python train.py --init="normal" --init_std_o=0.00902 --decay_shape="linear"
Each number is 128 + 24 x the weight over its row's rms, rounded and kept within 0 to 255. Layers, rows and columns count from 0. The size above them is the row's rms in percent of the matrix's.

# layer 8 attention query, 128x128, rms 0.135, rows 0-52, columns 0-63
size [103  94  96  95  99  94 104 107  94  94  92 102  96  93  91 101  95 100 105  94 103  92 104  94  98  96  92  96  95  97  92  91  97  95  93  85  99  96 100 107 106  96  95  93 104 100  99  94  94 100  97 104  94]
[[ 83 129 146 113 170 141 114 113 167 122 148 121 131 148 131  73 100 124 121 128 162 104 115 116 113 159 172  83 125 105 137 117  98 139 166 140  94 131 120 144 160 121 133 130 162 122  60 146 110 112 115 116 147 112 141 154 100 128 140 117 110 113 206  98]
 [111 140 153 120  54 130 125 142 110 128 132 126 127 127 114 112  93 164 107 142 149 124 114 114  91 128 108 110 119 138 132 185 148 129 128 150 168 141 150 101 119 127 124 107 116 159 131 133  62  87  74 112 150 135 111 174  80 119 124  91 114 139 173 159]
 [ 98  96 100 100 156  50 146 146 133 215 119 137 128 146 135 113 118 130 136 121 114 104 138 150  89 141 121 165 103 167 152 124 118 155 157 130 143 129 119 133 129 133 106 120 157 128  91 162 128 130 108 153 140 114 105 120  89  94 132 134 135 140 132 102]
 [105 145 155 121 181  79  97 159 123 124 167 174  93 137 139 131 107 159 107 112 155 121 116 118 116 126 146 126 120  84 124  89 159 100 137 137 135 129 153 145 156 132 126 130 164  79 158 168 122 124 146 112 143 132 130 115 112 147 106 144 134  74  99 105]
 [132 138 157 134 134  97 120 142 123 116 125 134 158 143 104  55 157 101  90  92  83 134 106 138 102 133 121  89 121 179  99  99 105 167 137 111 140  77 158 152 149 191 150 119 113 127 132 111 111 123 133 133 121 158 165 157 133 151 133 100 150 150  91 139]
 [161 110 127 106 141 107 126 171  96 135 147 106 125 148 120 135  90 160 137 159 106 102 152 152 121 193 126 121 121 125 135 167 137 127 181 129 192 125 100 119 139 136 129 116 175 145 141 121 125 121 131 139 136  94 139 180 120 145 164 117 118 111 123  75]
 [116 133 125 154 109 136 140 119 146 147 115 143 152 136 173 153 121 130  97 130 130  91 113 164 127 108 148 116 151 122 122 141 111 127 141 131 134 129 134  83 171 114 139 120 145  77 136 176  95 148 113 116 110 156 144 125 109  89 164 121  86  78 106 111]
 [137 131 104 139 138 103 113 119 121 150 100 145 149 135 123 160 141 135 122 103 132 123 118 108 144 127 114 117 111 157 126 170 128  82 132 128 134 123  44 104 167 101 150 102  90 115 133 121 131 151 117 120 138 133 171 123 167 119 171 156 150 133 138 130]
 [121 116 112 116 120 108 164 144 140 158  98  86 128 135  97 155  99 152  87 139 117 122 130 126 141 154 108 120 114 133 123 160 131 128 156 135 117 144  99 132 155  85 137 159 125 157  98 148 130 157 163 121 155 136 111 126 107 162 173 133 104 167 121 108]
 [163 111 113 113 115 133 151 102 100 107 147 149 144  95 164 101 109 119 138 123 144 143  92  93 144 150  96 129 103 125 113 170 112  97 133 167 144 128 120 116 112 113 110 107 118 131 138 139  90 125 123 137 103  91 152 140 146 146 128 144 114 114 107 108]
 [ 79 136 131 158 144 116 117 148 131  96 121 137 151 124  95 138 166 120 106 122 148 109 129 113  89 153 139 170  76 158 109 136 117 138 105 110 138 128 126 131 152 132 144 133 107 124 114 155 146 115 181 156 120 122 163 142 179 123 117 133 131 157 150 110]
 [ 46  89 137 135 110 148 124 151 156 157 135 159 130 126 138 118 167 142 164 159 117  94 125  98 159 146 100 155 127 130 126  98 174 112 135 133 156 131 150 118 103 100 145 117 125 124 141 148 185 149 126 109  91 107 106  91 153  93 126 144 110 117 131  98]
 [131 111 121 149 156 135 127 108 167 115 132 101 127 166 132 103 136 121  93 115  98 156 124 140 129 128 115 156 105 110 167 105 159 112 156 141 110 130 131 110 137 141 129 181 112 137 133 102  90 139  89 141 144 177 117 109 137 104 145  83 140 158 127 107]
 [160 137 114 122 145 123 120 132 130 101 164  76  94 126 104 148 110 125 142 103 134 116 129  86 120 176 148 134 133  97 162 121  83 127 153 119 115 148 147 130 139 155 133 134 113 112 147 150 150 139 191 103 143 145 122 106 153 121  91 110 151 111  84  95]
 [143 156 104 140 174 112 161 109 103  85 177 160 131 123 102 129 151 141  75 128  86 131 164 117 136 138 141  87 132 133 158 121 105 124 130 118 177 153 100 101 124 152 131 147  92 128 156 165 162 136 116  92 159 122 134 112 158 131 112 103 100  78 128 123]
 [ 59 146 126 111 132 152 124 157 130 142 111 138 166 120 183 156 111 145 128 143  92 115  98 116 154 124 115 156  96 135 117 153 158 118 114 121 101 153 124 115 119 120 126 117 137 128  86  82 120 116 119 119 124 134 142  85 143  79  79  73 134 166  93 131]
 [124 110 122  53  94 132 174 120 119 122 140  91  81 130 138 105  89 120 136 143 110 129 120 109 112  97 144 144 146 123 131  75 125 106 133 101 111 105 139 127  81 152 118 151 112 134 147 123 141  95 116 126 129 152 111 129 109  89 115 146 131 153 136 129]
 [135 133 163 118 145 103 120 137 116 163 142 156 142 140 104 138 129 128 110 109 156 115 123 119 127 128 143 119 159 129 130 131 184 139 121 137 104 100 132 135  95 103 136 120 140 125 149 177 117 143 135 111 102 134  93 161 149 134 108 142  91 130 111 128]
 [167 127 128 117 120 120 124 136 117 131  99 133 135 148 159 112 171  98 154 121  83 141 122 139 161 136  86 170 151 111 157 106 149 143 118  97 147 124 139 114 151 169 120 138  75 131 144  90 111 114 149 128 141 135 111 151 133 112 128 130 111 160 151  83]
 [104 135 148  97 145 138 138 100 109  81 129 127 128 138 124 100 107 134 143 142  98 122 155 105 120 127 126 135 132 165  93  45 133  96 135 147 114 141 124 158 105 166 172 173  94 131  99 118 120 105 145 157 154 138 135 141  94 182 138 127 109 118 155 108]
 [ 79 125 167 156 131 111 119 134 146 133 140 143  95 120 120 145 115 139 123 118 126 163 151 160 131 140  97  99 118 126 119 141 122  87  80 136 141 119 130  83 124 112 109 129 128 162  89 108 101  67 100 126 180  93 132 112 146 136 185 152 109 115 140 126]
 [124 106  96 104 139  97 108 131 119 100 113 134 136 125 135 126 107 112  87 116 173 150 147 135 117 162 119 109 124 132 127 114 167 100 120 134 143 115  90 168 104  99 162 125 124  99  77  96 126 127 119 120 151 140 157  94  94 118 126 128  73 118 147 175]
 [185 171 139 127 159 143 127 173 136 101 134 118 101 182 114 143 148 105 113 161 104  94 133 128 103 152  81 168  84 141  83 104 127 142 188 158  97 134 116 111 141 104 111 128 114 124 162 126 117 162 118 128 120 110 119 143 161 125 101 159 141 132 167 123]
 [159 122 133 117 105 127 148  95 148  55  75 128 130 135 139 114 134 113 120 134 119 125 138 124  78 109 108 152  90 134 129 149 115 125 119 138 112 150 104 127 122 175  97 163 107 103 162  89  90 134 151 158 133 135 145 156 107 127 153  81 132 135 148 103]
 [100 112 119 124 122 163 147 136 104 136 101 140 145 164 162  99  99 158 117 120 118  93  90 149 141 136 117 162 123 108 122 166 151 177 108  86 159 180 147  79 135 133 104 127 133 121 115 146 139 125 134 157 127 132  87 192 124 132  81 123 139 135  79 140]
 [ 97  52 155 142 175 108 118 121 127 112 121 133 118 179 108 133 114 136 140 110 137  96 138  93 139 117 147 115 139 170 148 133 111 151 159 155 148 104 123  96 143 129 112 117 143 128 140 126 149 107 132 137 100  81 138 126 101 144 133 113 107 113  93 139]
 [162 122 147  73  86 161 126 145 122  88 140 138 120  90 110 110 142  88 133 177 117 123 136 136 150 119 156 140 136 128 143 130 123 135 142 112 130 137  89  49 121 100 125 110 109  85 125 161 176 107 130 144 170 151 125  96 108 109 102 131 121 172 131 114]
 [ 86 102 145 107 129 116 130 134 120 126 127 116  80 114 165  95 134 137 112 105 147 111 115  78 123 130 134 137 156 135 123 151  99 140  83 126 109 107 111 145 126 127 124 146  84 130 108 198 142 163 138 108 113 179 113 152 149 114 153  94 157 125 106 109]
 [147  98 120 155  85 155 102 104 149 122 146 117 132 190 131  95 156 164 134  66  76 113 153 104 118 134 113 109 141 179  86 140 107 127 117 130 131  79 134 113 128  84 129 183 167 104 158 121 137 155 147  64 108  74 111 121 128  88 100 110  99 141 118 139]
 [122 146  92 130 103 114 122  66 132  91 134 105 126 146  75 130 109 136 127 111 141 152 130 101 157 119 147 121 147 153 149  86 131 120 139  96  91  97 121 113 153 162 131 150 141 141 120 161 155 178 133 116  88  79 168 129 137 146 114 137 137  95 101  96]
 [133 150  81 112 105 164 137 136 102 151  98 123 126 115 131 101 120 187 154 157 126 102 114 107 151 100 101 133 144  76 128 127 121 155 133 126 100 122 101 121 139 129 153 149 148 157 132 152 160 134 140 155 149 123 163 143 111 123 134 138 130 101 158 169]
 [163 141 130 149 115 148 102 160 118 141  65 124 161 142  77 127 125 175 107 118 152 124 167 134 105 129 129 151 105 121 134 120 129 175 136  94 132 159 121 128 106 127 109 118 141 135 158 133 158 149  78 117  70 145 140 114 139 141 182 107  96 149 163 100]
 [112 143 166 111  71 130  99 118 154  92 122 158 120 128 114 148 119 131 137 160  94 158  94 128 118 121 157  94 109 114 113 106 110 118 126 103 146 167 129 118 149 173 140 117  88 178 133 139  89 117 114 108 186 124 123 150 153 131 138 157 129 129 104 121]
 [135 142 122 136 127 146 189 143 160 158 141 118 146 147 122  87  99  93 138 129 142 140 129 117  92 149 124  88  91 122 122 108 181 154 127 142 135 166 157 137 146 115 115 109 141 143 109 149 153 103 133  93 158 120 172 105 116 113 163 144 128 144 142 115]
 [134 100 126 128 137 135 128 105 117 148 131 134 133 129 187 139 154 120 151 157 129 136 144 137 142 141 156 107 155 160 143 119 152  94 153 110 113 161 133 141 102  59 146 134 127 122 134 162 124  99 122 139  90 129 150 184 122 112 147 130 144 123 114 117]
 [102 134 107 108 135 144 155 129 154 154 141 153 111 105 158 107 179 136 128 122 153 105 149 151 131 156 140 135  86 135 144 125  99 111 126 113 144  89 147 118 167 162 138 123 144 161  97 152 120 129 104 133 182 157 152 100  89 116 149 106 112  91 109 127]
 [163 145 151  93 125 150 158 161 123 131 165 130 118 167 118 110 104 109 103  82 136 136 139 136 139 114 159 120  85 137 124 111 108 152 128 119  95 122 136 146 148 142 192  98 119 125 106 143 102 125 175  88  99  57 145 124 144 103 131 119 113 100 125 143]
 [115 138 154 123 168 120 130 163 130 147 177 129 150 134 133 125 107 111 113 112 160 108 114 150 179  88 118  99 134 118 104 141 132 144  79 131 193 140 104 127 116 101 138  87  90 106 199 113 127 147 122 137 129 147 108  98 143 103 125 118 138 118 144 132]
 [181 125  86 127 134 123 126 132  96 143 146 136 142 146 101 135 103  92 139 133 168 106 117 147 133 173 167 132 141 149 114 139 104 100 108 120 118 185 118 134 124 132 132 105 119 143 159 127 117 152  91 145 118 102 141 132 112  81 117 140 189  84 164 119]
 [127 132 127 143 161 124 121 112 127 134 131 104 145 146 112  85 139  92 101 147 154 183 120 111 153  93  93 120 134 103 126  86 133 105 129 122  79 120 103 111  75 123 166 142 142 121 106 144  98 147 135 148 159 108 166 118 139  90 105 102 174 126 113 116]
 [131 144 125 163  87 104 162 103 118 144 163 151 124 166 124 131 163 124 114 144 108 104 122 145 114 106  91 139 125 160 147 157 126 152 116 125 174 168 113 145  78 102 110 138 146 129 140 161 148 112 106 110 143 132 127 133 102 144 161 115 142 141 107 128]
 [124 125 140 155 156  99  88 163 154 119 159 137 104 167 113 102 140 147  71 106 115  95 165 129 148  90 141 157 149 100 144  71 137 122 141  99 101 163 112 114 107 117 115 111 129 107 138  86 137  73 146 134 143  94 141 110 138 109  93 171 135 129  98 121]
 [ 94 142 150 177  98 143 128 170  91 129 134 143 124 142 136 129 166 155 122 151 123 131 159 182  95 120 145 100 124 160 129  71 165 141 141 136 115 116  95 122 139 123  99 144 132 149 130 122 112 128 171 112 125 144 162 169 144 132 120 103 121 134 178 126]
 [113 113  90 150 148 110 125  88 103 101 166 124 107 133 179 115 119 115 108 168 149 103  89 126 125 106 102 109 100 120 116 110 166 131 120  90 156 109 113 134 149  63 139 112 150 102  88 133 103 152 118 130 145 161 108 129 132 167  98 103 160 128 152 153]
 [119 161 137 106 119 155 135 117 131  78 147  88  89 149 137 183 129 128 124 113 132 156 131 152 135 129 113  92 140 104  97 158 121  98 133 130 154  99  87 116  94 134 116 101 108  96  96 125  98 138 116 176 141  98 130 110 103  58 148 122 130 149 136 123]
 [121 109 112 180  96 151 106 138  84 113 141 143  84 122 126 150  95 106 147  92 154 136 129 130 153  96 128 171 110 133 123 138 108 104 124 156 176 133 147 132 159 122 123 106 126  99 116 151 120 120 171 141 155  92 130 170 128 142 153 120 161 138 135  96]
 [147 125 125 135 152  97 130 124 108 127 133 150 189 132  94 160 137 123 144 137 131 123 144 122 141 140  85 101 123 129 147 115 143 138 124 153 103 142  76 135 130 131 128 138 104 128  82 140 108 132 130  81 168 102 114 102 104 138 100  97 138  91 157 121]
 [112 118  95  93 114 120 108 104 154 111 126 155 177 170 171 111 149 151 155 109 130 137 146 148 135 143 159 112 108 107 128 142 136 135 114 148 137 155 132 137 124 127 104 138 109 125 143 162  91 141 113 131  91 117 112 119  83 136 111 123 106 129 108 149]
 [107  90 110 132 112 150 133 123 119 142 136 135 161  75  98 134 117  93 132 138 118  92 138 117 161 126  86 109 107 138 104 173  96 120 118 131 118 164 135 138 131 121 149 124 170 134  74 131 118 127 135 137 115 135  80 129  85  67 129 137 137 127  73 143]
 [130 147 161 116 121 117 105 116  63 150 151 114 109 135 147 108 116 161 136 120 112 125  83  81 119 134 115 134 118 141 139  54 141 125  91 147  93 117 130 109 138 109 115 168 151 153 145 158 166 155 123 121 113 134 113 101 132 123 148 139 151 119 109 113]
 [129 106 128 113 118  79 132  85 155 131 128 108 139 151 105 150 134 150 113 135 112  98 119 122  89 153 103 152 108 117 130 120 134 103 146 141 134 110 127 108 121 163 129 111 126 154  79 105 135 117 130 164  88 124 130 123 138 124 118 168 112 130 102 146]
 [100 123 116 125 142 180 128  97 162  91 167 127 178 180 114 128 147 161 192 157 126 125 132 155 140 154 139 139 119 122 124 133  74 126  93 137 168  93 118 148  94 118 122 138 105 139 142 113 124 118 137 122 151 119 105 106 155 128 158 163 117 135 109  85]
 [161 116 128 109  95 145  71 128 157 124 170 116 130 135 128  83 168 190 128 149  97 156 115 134 101 132 141 118 156 130 147 127 118 131 105 158 122 136 107 139 157 138  87 123 145 146 121 134 119 137 132 137 156 115 136 109 152 136 116  93 139 114  80 164]]
# layer 8 attention key, 128x128, rms 0.145, rows 0-51, columns 0-63
size [100  92  83  91  99  91  93 100  95  92  88 104  89  98  90  93  88  94 100  95  94  89 100  92 100  93  89  93  87  93  91  91  90  93  99  84  96  97  93 105 104  93  91  86  94 100  98  92  95  94 102  95]
[[104 161 149 132 162 140 140 148 139 162 126  98 119  98 120 100  88 148 133 141 145  93 114 126 140 138 126  89 118 121 133 136 155 120 179 171 121 143 120  93 130 140 132 178 152 130  90 152 102 105 104 129 101 113 161 110 111 116  99 118 120 125 162 159]
 [142 134 163 140  69 144 175 101  90 151 155 156 142  69 126 148 139 174  96 119 146 171 140 138  63 156 160 139 114 138 137 111 128 128 111 127 124 147 131 134 115 150 105 128 123 138 125  98 130 138 100  95 170 135 131 119  99 100  99 111 103 132 125 115]
 [141 136  99 149 145 123  72  92 109 179 140 163 166 109 135 133 116 179 145 131 142 104 141  84 100 101 108 149 145 149 116 152 119 111 163 161 130 131 123 127 109 103 107  74 129 120  95 142 135 159 119 142 167 142 112 140 142 130 137  79 129 118 124 138]
 [122 144 119 138 170  59 132 156  85 104 153 155 109 119  77 104 149 109 140 150 126 149 134 126 161 151 131 118 112 102 128 112 131 157 111 129 143 129 116 149 138 138 135 149 201  81 114 162 161 138 133 145 100 122  99 166 128 108 103  99 123 147 119  98]
 [ 93 101 106 139 173  95 154 146 115 136 158 141 125 168 118 112 170  93 118 107 117 110 130 163  76 160 157  84 115 156 136  99 101 159 117 153 128 135 159 146 130 190 150 138 143 128 135 146 137  96 107 148 159 145 154 152 117 139 128 125 163 166 143 113]
 [155 163  97  90 131 108 174 131 121 124 139 144 116 146 123 116 141 144 118  89 114 131 111 142 182 135 109 130 103 134 124 138 120 109 170 136 171 115  98 134 127 128 106 138 106 140 132  99  98 115 118 122 137 156 111 100 117 103 137  89 126  96  78  86]
 [113 114 139 131 135  94 160 103 142 118 122  95  80 142 141 158 131 146 102 119 121 101 118 138 117  94 141 100 181 171 152 113 132 167 117 172 149 152 142 101 145 113 122 111 137 127 106 166  86 128  99 117 122 140 140 109  94  78  83 124 119  85 107 119]
 [124 126  85 120 152 116 125 106 130 158 126  88 192 108 193 126 149 123 125 117 130 148 113  85 142 150 118 161 106 125 161 145 116 136 162 138 111 123  46 146 150 118 125 109 114 147 116 155 141 143 117 125 108 138 140 120 146  87 148 117 135 148 129 126]
 [149  86 126 124 133 142 143 130 173 157 109 143 105 133 118 143 118 189 124 105  96 120 150 137 153 148  78 145  67 134 130 136  90 117 141 139 148  96 124 105 105 103 119 138 143 141 142  94 116 154 152  79 136 132 137 117 127 123  99 134 142 144 142 117]
 [112 142 129  96 175 108 161 112 134 109 188 117 101 106 135 114 134 148 130 116 178 135 133  93 151  99 103 143 106 154 136 137 107  95 115 180 136 127 139 103  86 138 139  91 109 134 117 125 101 102 136 123 104 122 117 111 117 102 127 111 157 110 150 106]
 [ 87 139 124 117 137 123  77 106 121 104 144 162 122 137 169 144 108 122  94 110 142 113 126 107  95 146 141 165 106 140 130 145 116 105 107  73 154 104 125 141 146 112  77  89 138 122  93 148  82 114 140 118 117 134 150 102 167 175  69 146 124  94 117 104]
 [ 94 128 126 146  48 141 104 153 116  68 178 174 177 128 169 118 109 151 154 130  97 139 167 112 142 143 137 132 124 153 105 102 178 123 142 129 146 101 154 133  98 156 106 161 133 151 125 146 153 130 148 122  87 131 100 126 165 118 139 101 119 110 120  70]
 [117 116 125 129 158 128 138 135 156 136 167  89 125 107 106  84 140 116 101 137 137 101 108  94 150 145 124 117 116 128  85 102 123  75  94  76 155 141 140 138 144 136 164 130 122  98 124 124 115 143 132  96 144 147  99 203 131 147  98 143 145 134 104 113]
 [161 135 153 132 135 115 117 114 121 101 137 110 116 145  87 159 138 110 153  93 134 131 125 114 149 147 130 111 105  92 178 133 123 145 141 105 116 152 165  97 140 161 121 142 136 135 170 102 152 190 169 126 141 101 131  99 148 124 133 134 174 120 127  90]
 [ 81 143 143 148 161 118 110 120 119 114 124 140 116 114 138 122 139 136 141 129  70  92 147 132 125 105  98  84 126 125 190  92 140 129 140 120 142 130 101 146 133 171 117 135  79 130 141 122 135 121  77 131 135 135 103  98 161 133 116 110 147  85  71 131]
 [172 134 175 120 156 129 132 173 134 133 127 145 151 121 152 173 133 110  98 124 133 144 118 134 194 101 116 152 121 158 160 144 138 125 162 126 105 125 129 117 128 130 129 121 134  77  74 133 114 126 150 106 132 114 125 129 119  96 106  94  96 166 130 115]
 [141 150 109  74 113 123 115 115 104 129 115 124 124 140 105 134 145 153 142 133 137 103 106  89  96 151  99 120 162 141 184 113 112 137 142 108 104 112 135 101 105 180 126 142 108 135 118  97 123  85 127 129  99 148 116 151 132 119 136 160 112 184 114 111]
 [156 111 140 108 131 120 111 143 130 146 139 150 153 117 118 111 146 164 143 165 116  94 117  84 105 151 117 132 176  97  96 147 158 122 123 155  98 114 142 154 100 146 135 139 159 150 149 168 141 147 114 122 136 119 141 136 129 148 133 100 122 123 108 103]
 [131 147 148 148 182  91 153 163 160 140 153 173 138 143 127 167 126 137 167  96 132 153 163 161 130 143 107 188 142 126 169 126 108 106  98 115 171 149 137 132 126 110 104 127 136 120 130 117  90 119 179 154 126 133 112 147 160 119 135 148 136 135 120  91]
 [141 119 147  99 106 136 110 162 107  99 131 131 125 103 133 124 113 120 120 153 130 142 127 126 159 107 131 119 137 155 132  84 138 103 132 152 143 139 123 102 172 177 119 155 107 126 133 110 114  99 146 142 155 140  88 142 123 161 162 150 110 137 153 168]
 [ 94 152 139 138  67 133 123 135 137 140 102 170 115 109 130 101 142 146 143 149 118 174 108 138 157 161 107  77 133 130 132 151 138  95 144 159 111 166 131 120 107  98 143 139  93 151  78 118 105 118 113 130 129 141 109 106 147 119 138 150 121  84  90 105]
 [131 116  89 120  99  89 119 146 139  98 139 109 132 118 132 119  86 143 144 126 158 124 154 136 123 128 146 109 152 135 139 139 140 119 129 151 160 124 115 120 146 116 103 112 175 123  99 106 143 193 147 182 120  97 117 137 102 119 141 128 100 101 119 158]
 [175 130 107  98 147 164 170  85 142 106 120 164 125 135 144 162 133 128 110 134  96 148 156  82 114 153 109 113 152  91 109 112 157 146 176 137 101 147 101  88 152 112 153 140 125 138 134 174 153 138  92 112 110 113  85 128 134 148 159 179 120 126 113  88]
 [167 109 110 129 149 166 140 113 114  95 111 107 113 142 124 122 109 114 124 138 141 127 128 103  89 107 105 131  82 143 137 122 112 156 101 139 141 151  95 146 145 148 102 107 108 113 120 128 109 103 165 123 164 169 105 140 178 151 113 163 153 114 152  96]
 [132 107 149 182 115 141 150 110 107 103 146 149 126 133 122 142  89 168 158  98 109 118  83 120 156 140 134 111 142 121 105 215 105 138 125 138 113 139 168 122 129 135  97 127 108  96 103 145 105 134 100 105 120 140  92 142 126 124  72 117 140 136 128 137]
 [149  88 118 146 149  98 138 134 115 107 126 156 152 134 103 120  98 111 121 107 182  59 117 125 146 135 123 147 130 153  90 116 111 141 190 145 143  97 147 145 143 114 139 145 123 174 129 129 140 109 103  77 147  78 103 108 154 106 103 116  86  98 147 118]
 [129 153 115 114  82 187 156 142 143 115 108 138 131 120 132 124 119  86 152 133 168 148 158 104 123 121 141 109 137 127 130 148 120 144 168 110 149 145 128 143 109 130 119 151 115  80 147 131 130 103 130 125 105 156 119 107 125 142 114  90 152 189 134 128]
 [142  97 131 108  97  79 132 128 109  96 118  83  76 121 148 115 127 138 125 122 116 138 121 107 103 151 143 122 187 125 149  98 101 122  98 140 102 104 136 165 102 100 117 156  92 118 152 163 120 138 114 128 121 181 133 141 121  77 139 128 117 126 152 102]
 [111 118  88 125 117 143 150 110 111 107  97 118 124 164 112 122 112 146 125  81 154 119 157  73 143 116 139 140 127 181 120 121 163 129 101 141  71  79 123 107 110 133 113 152 163 183 126 124 114 135 145  93 132  83 152 130 128 136  72 164 123 136 136 121]
 [103 135  82 137 151 124 142  95 169 139 162  83 125 134 108 130 115 152 154 121 107 136  74 127 123 132 177 142 133 158 114 115 152  97 111  88 129  81 168 124 149 146  95 152 118 168 108 156 146 150 142 156 121 120 126 129 146 133 155 151 137 118 105 119]
 [147 150 130  88 103 130 102 161 104  90 145 131 132  79 125 153 112 140 126  92 112 156 119 176 141 103 153 130 148 121 107 135 149 155 133 144 109 114 104 105 135 137 127 170 104 144 127 155 122  91 155 168 166 142 152 134 139 147 113 144 151 126  94 182]
 [132 144 115 139 107 127 127 118 147 155  95 121 141 139 131  99 155 138 141 147 118 101 126 162 109 131 167 122  73 142 109  61 150 135 133  97 148 125 130 130 117 126 114  72 114 121 167 152 161 133 116 121 104 179 137 140 135 133 136 127  70 159 136 139]
 [134 136 158  77 133 143 137 144 132 119 107 160 113  90  69 119 147 119 117 152 103 145 113  85 138 121 159  84 125 106 126 110  85 114  96 117 158 146 113 105 167 120 136 139 122 159 117 117 108  82 105 154 175 120 175  82 118 143 138 174 144 140 113 130]
 [172 140  74 160 120 146 111 132 151 151 138 111 140 139 112 130 111 145 126 141 132 162 143 150 135 120 129  74 126 158 120 152 145 146 147 160 114 120 121 109 134 101 109 129 152 105 153  78 114 143 134 152 109 120 163 123 132 109 129 155  97 117 129  93]
 [154  83 100 119 151 122 104 152 126 143 126 133 137 129 146 126 129 101 155 219 147 109 120 110 130 145 149 131 113 153 126 158 119 111 107 142 134 129 108 123 136  76 134 130 142 176 142 143 125 111 141 110  81 114 137 160 127 125 111 115 160  87 146 158]
 [124 162 136 168 147 130 119 168 173 155  81 128  88 141 121 138 165 100 171 113 160  98 146 145 120 120  90 113  87 117 110 122 117  89 125 112 150 134 132 136 162 156 112 124 127 150  71  99  96 110  89 129 162 138 115 109 154 117 125  95 103 162 110  95]
 [123 165 146 115 126 102 120 126 150 157 124 117 118 195  87 138  90 125  80  75 140 168 147 129 130  86 141  99 125 125 125 105 162 139 140 130  37 146 155 127 159 132 168 131  88 123  99 126 138 135 125  93 100  95 109 123 140 129 143 130 125 129 143 122]
 [103 134 128 102 133 146 142 129  92 140 120 116 138 127 111 154 137 117 116  85 162 105 119 134 142 104 148 145 177 133 132 119 186 158 115 167 184 130  98 130 127 109 164 127 110 134 107 117 113 141 122 137 152 142 117  96 156 134 144 100 138 106 158 141]
 [164 119 118 122 131 104 132 114 115 156 127 148 156 165 125 107 124 120 134 109 153 126 132 150 118 178 154 181 162 175 129 135 133 132  91 131 123 193 148 134 134 141 147  94  98 128 165 143  78 147 158 139 109 125 100 139 117 111 122 101 163  67 139 118]
 [133 114 113 140 162 115 105 131 153 170 108 123 130 151 140 133 125 116 115 119 127 169 114 153 123  94 100 132 127 112 106  70 113 125 118 155 141 137 111 140 119  86 135 219 128 126 136  91 121 144 133 118 133 125 123 125 168 126  97 112 144 124 129 157]
 [146 155 138 168 118 130 149  98 109 169 135 177  91 122 156 149 164 155 112 167 112 129 107 102 130 110 103 106 145 154 127 149 114 119 117 127 171 126 128 172  65 122 130 120 140 132 130 135 126 107 104 161 166 117 136 145 119 130 152 113 109 112  77 106]
 [155 133 128 144 170 123 108 179 154 122 125 144 112 125 126 123 150 118  97  82  85 131 138 124 160  95 147 121 169  88 127 125 185 136 149 120 154 114 113 134 107 147  83 117 105  65 122 122 150  92 124 165 133  67 121 152 146 155 126 127 179 105 116 119]
 [154 111 143 146 135  96 101 129 126 121 127 163 139 169  99 100 149 119 133 149  81 138 119 170 110 169 124 139  85 175 143 117 124 142 158 121 111 141  99  93 144 104 105 166 128 144 122 127 104  95 160 130 125 150 137 111 116 156 136 103 118 157 123 139]
 [136 124 111 131  97 139 126 111  90 118 153 150 132 126 151 118 142  74 163 127 141 121 166  97  84 122  96 131 152 116 132 107 147 156 102  82 105 136  97 144 126 111 120 150 168 106 103 106 105 180 141 143  96 130 128 140 130 163 105  70 149 101  94 135]
 [138 171 137  96 130  83 102 126 153 146 161 114 100 127 124 127 124  99 153 126 134 138 154  69 136 124 149 129 145 159 121 139 139 116 158 164 117 122 110 106 103 177 137 150 101 119 124 132 128 110 141 158 139  79 114  88 110  76 107 118 109 148 116 125]
 [152 101 149 130  90 143 141 101 148 100 137 159 136 126 110 117 136 104 144 133 157 148 107 127 129 147 151 168 119 119 119  99  96 164 165 126  90 121  71 130 143 127 138 141 103  82 135 150 106 159 187 107 132 128 146 124 100 143 169 118 121 130 102 125]
 [156 118 141 138 157 139 114 137 114 132 149 119 135 110 126 135 147 140 149 206 161 113 116 121 117 130 110  76 136 105 180  84 117 143 139 133  98 155 112 181 168 156 107 143 148 150 120 133 117 190 131 102 152 105 106  78 127 110 114 116 151 101 168 113]
 [118 114  99 154 109 124 141 120 137 101 122 168 131 182 168 104 145 127 162 118 138 103 190 134 138 131 146 141  88 113 118 125 122 123  53 150 146 135 133 119 133 165 125  96 132 129 138 147  74 164 133 107 139  90 121 150 116 143 124 120 107 113 145 149]
 [118 109  67 153 152 148 100 140 140 106 172 125 140  81 165 165 122 159  79 129 118 106 156 143 149 116 128 150 160 158  71 140 116 145 110 149  96 135 137 124 148 132 119 132 145 126 105 120 122 117 110 106 136 171 162 105  83  97 130 109 120  98 114 134]
 [129 142 149  75 158 114  90  86 116  96 159 109  98 108  92  70 105 130 146 149 129 115 139 119 134  97 108 137 107  99 111  98 168 146 125 126 123 118  94 142 117 116  82 159 108 138 125 141 152 158 139 162 106 155 135 129  79 119 124 181 132 146 104 131]
 [191 154 127 119 133 102 172 104  90 135  98 120 163 122 132 131  93 145 103 133 112 150 129 126 111 158 107 128 121  74  82 155 137 104 122 108 121  87 169 121 164 184 115  99 140 141  97 106 118 132 139 132 109 139 133 100 127 108  83 118 141 129 103 109]
 [ 71 137 123 122 163 128 134 120 130 126 124 120 125 171 161 106 141 165 158 117 144 146 135 146 172 108 113 155 150 111  98 128  87 133 122 186 138  97 131 137 126 142 143 144 117 128 175 124 143  90 141 104 126 135  79 124 161 163 109 144 105 130 112 145]]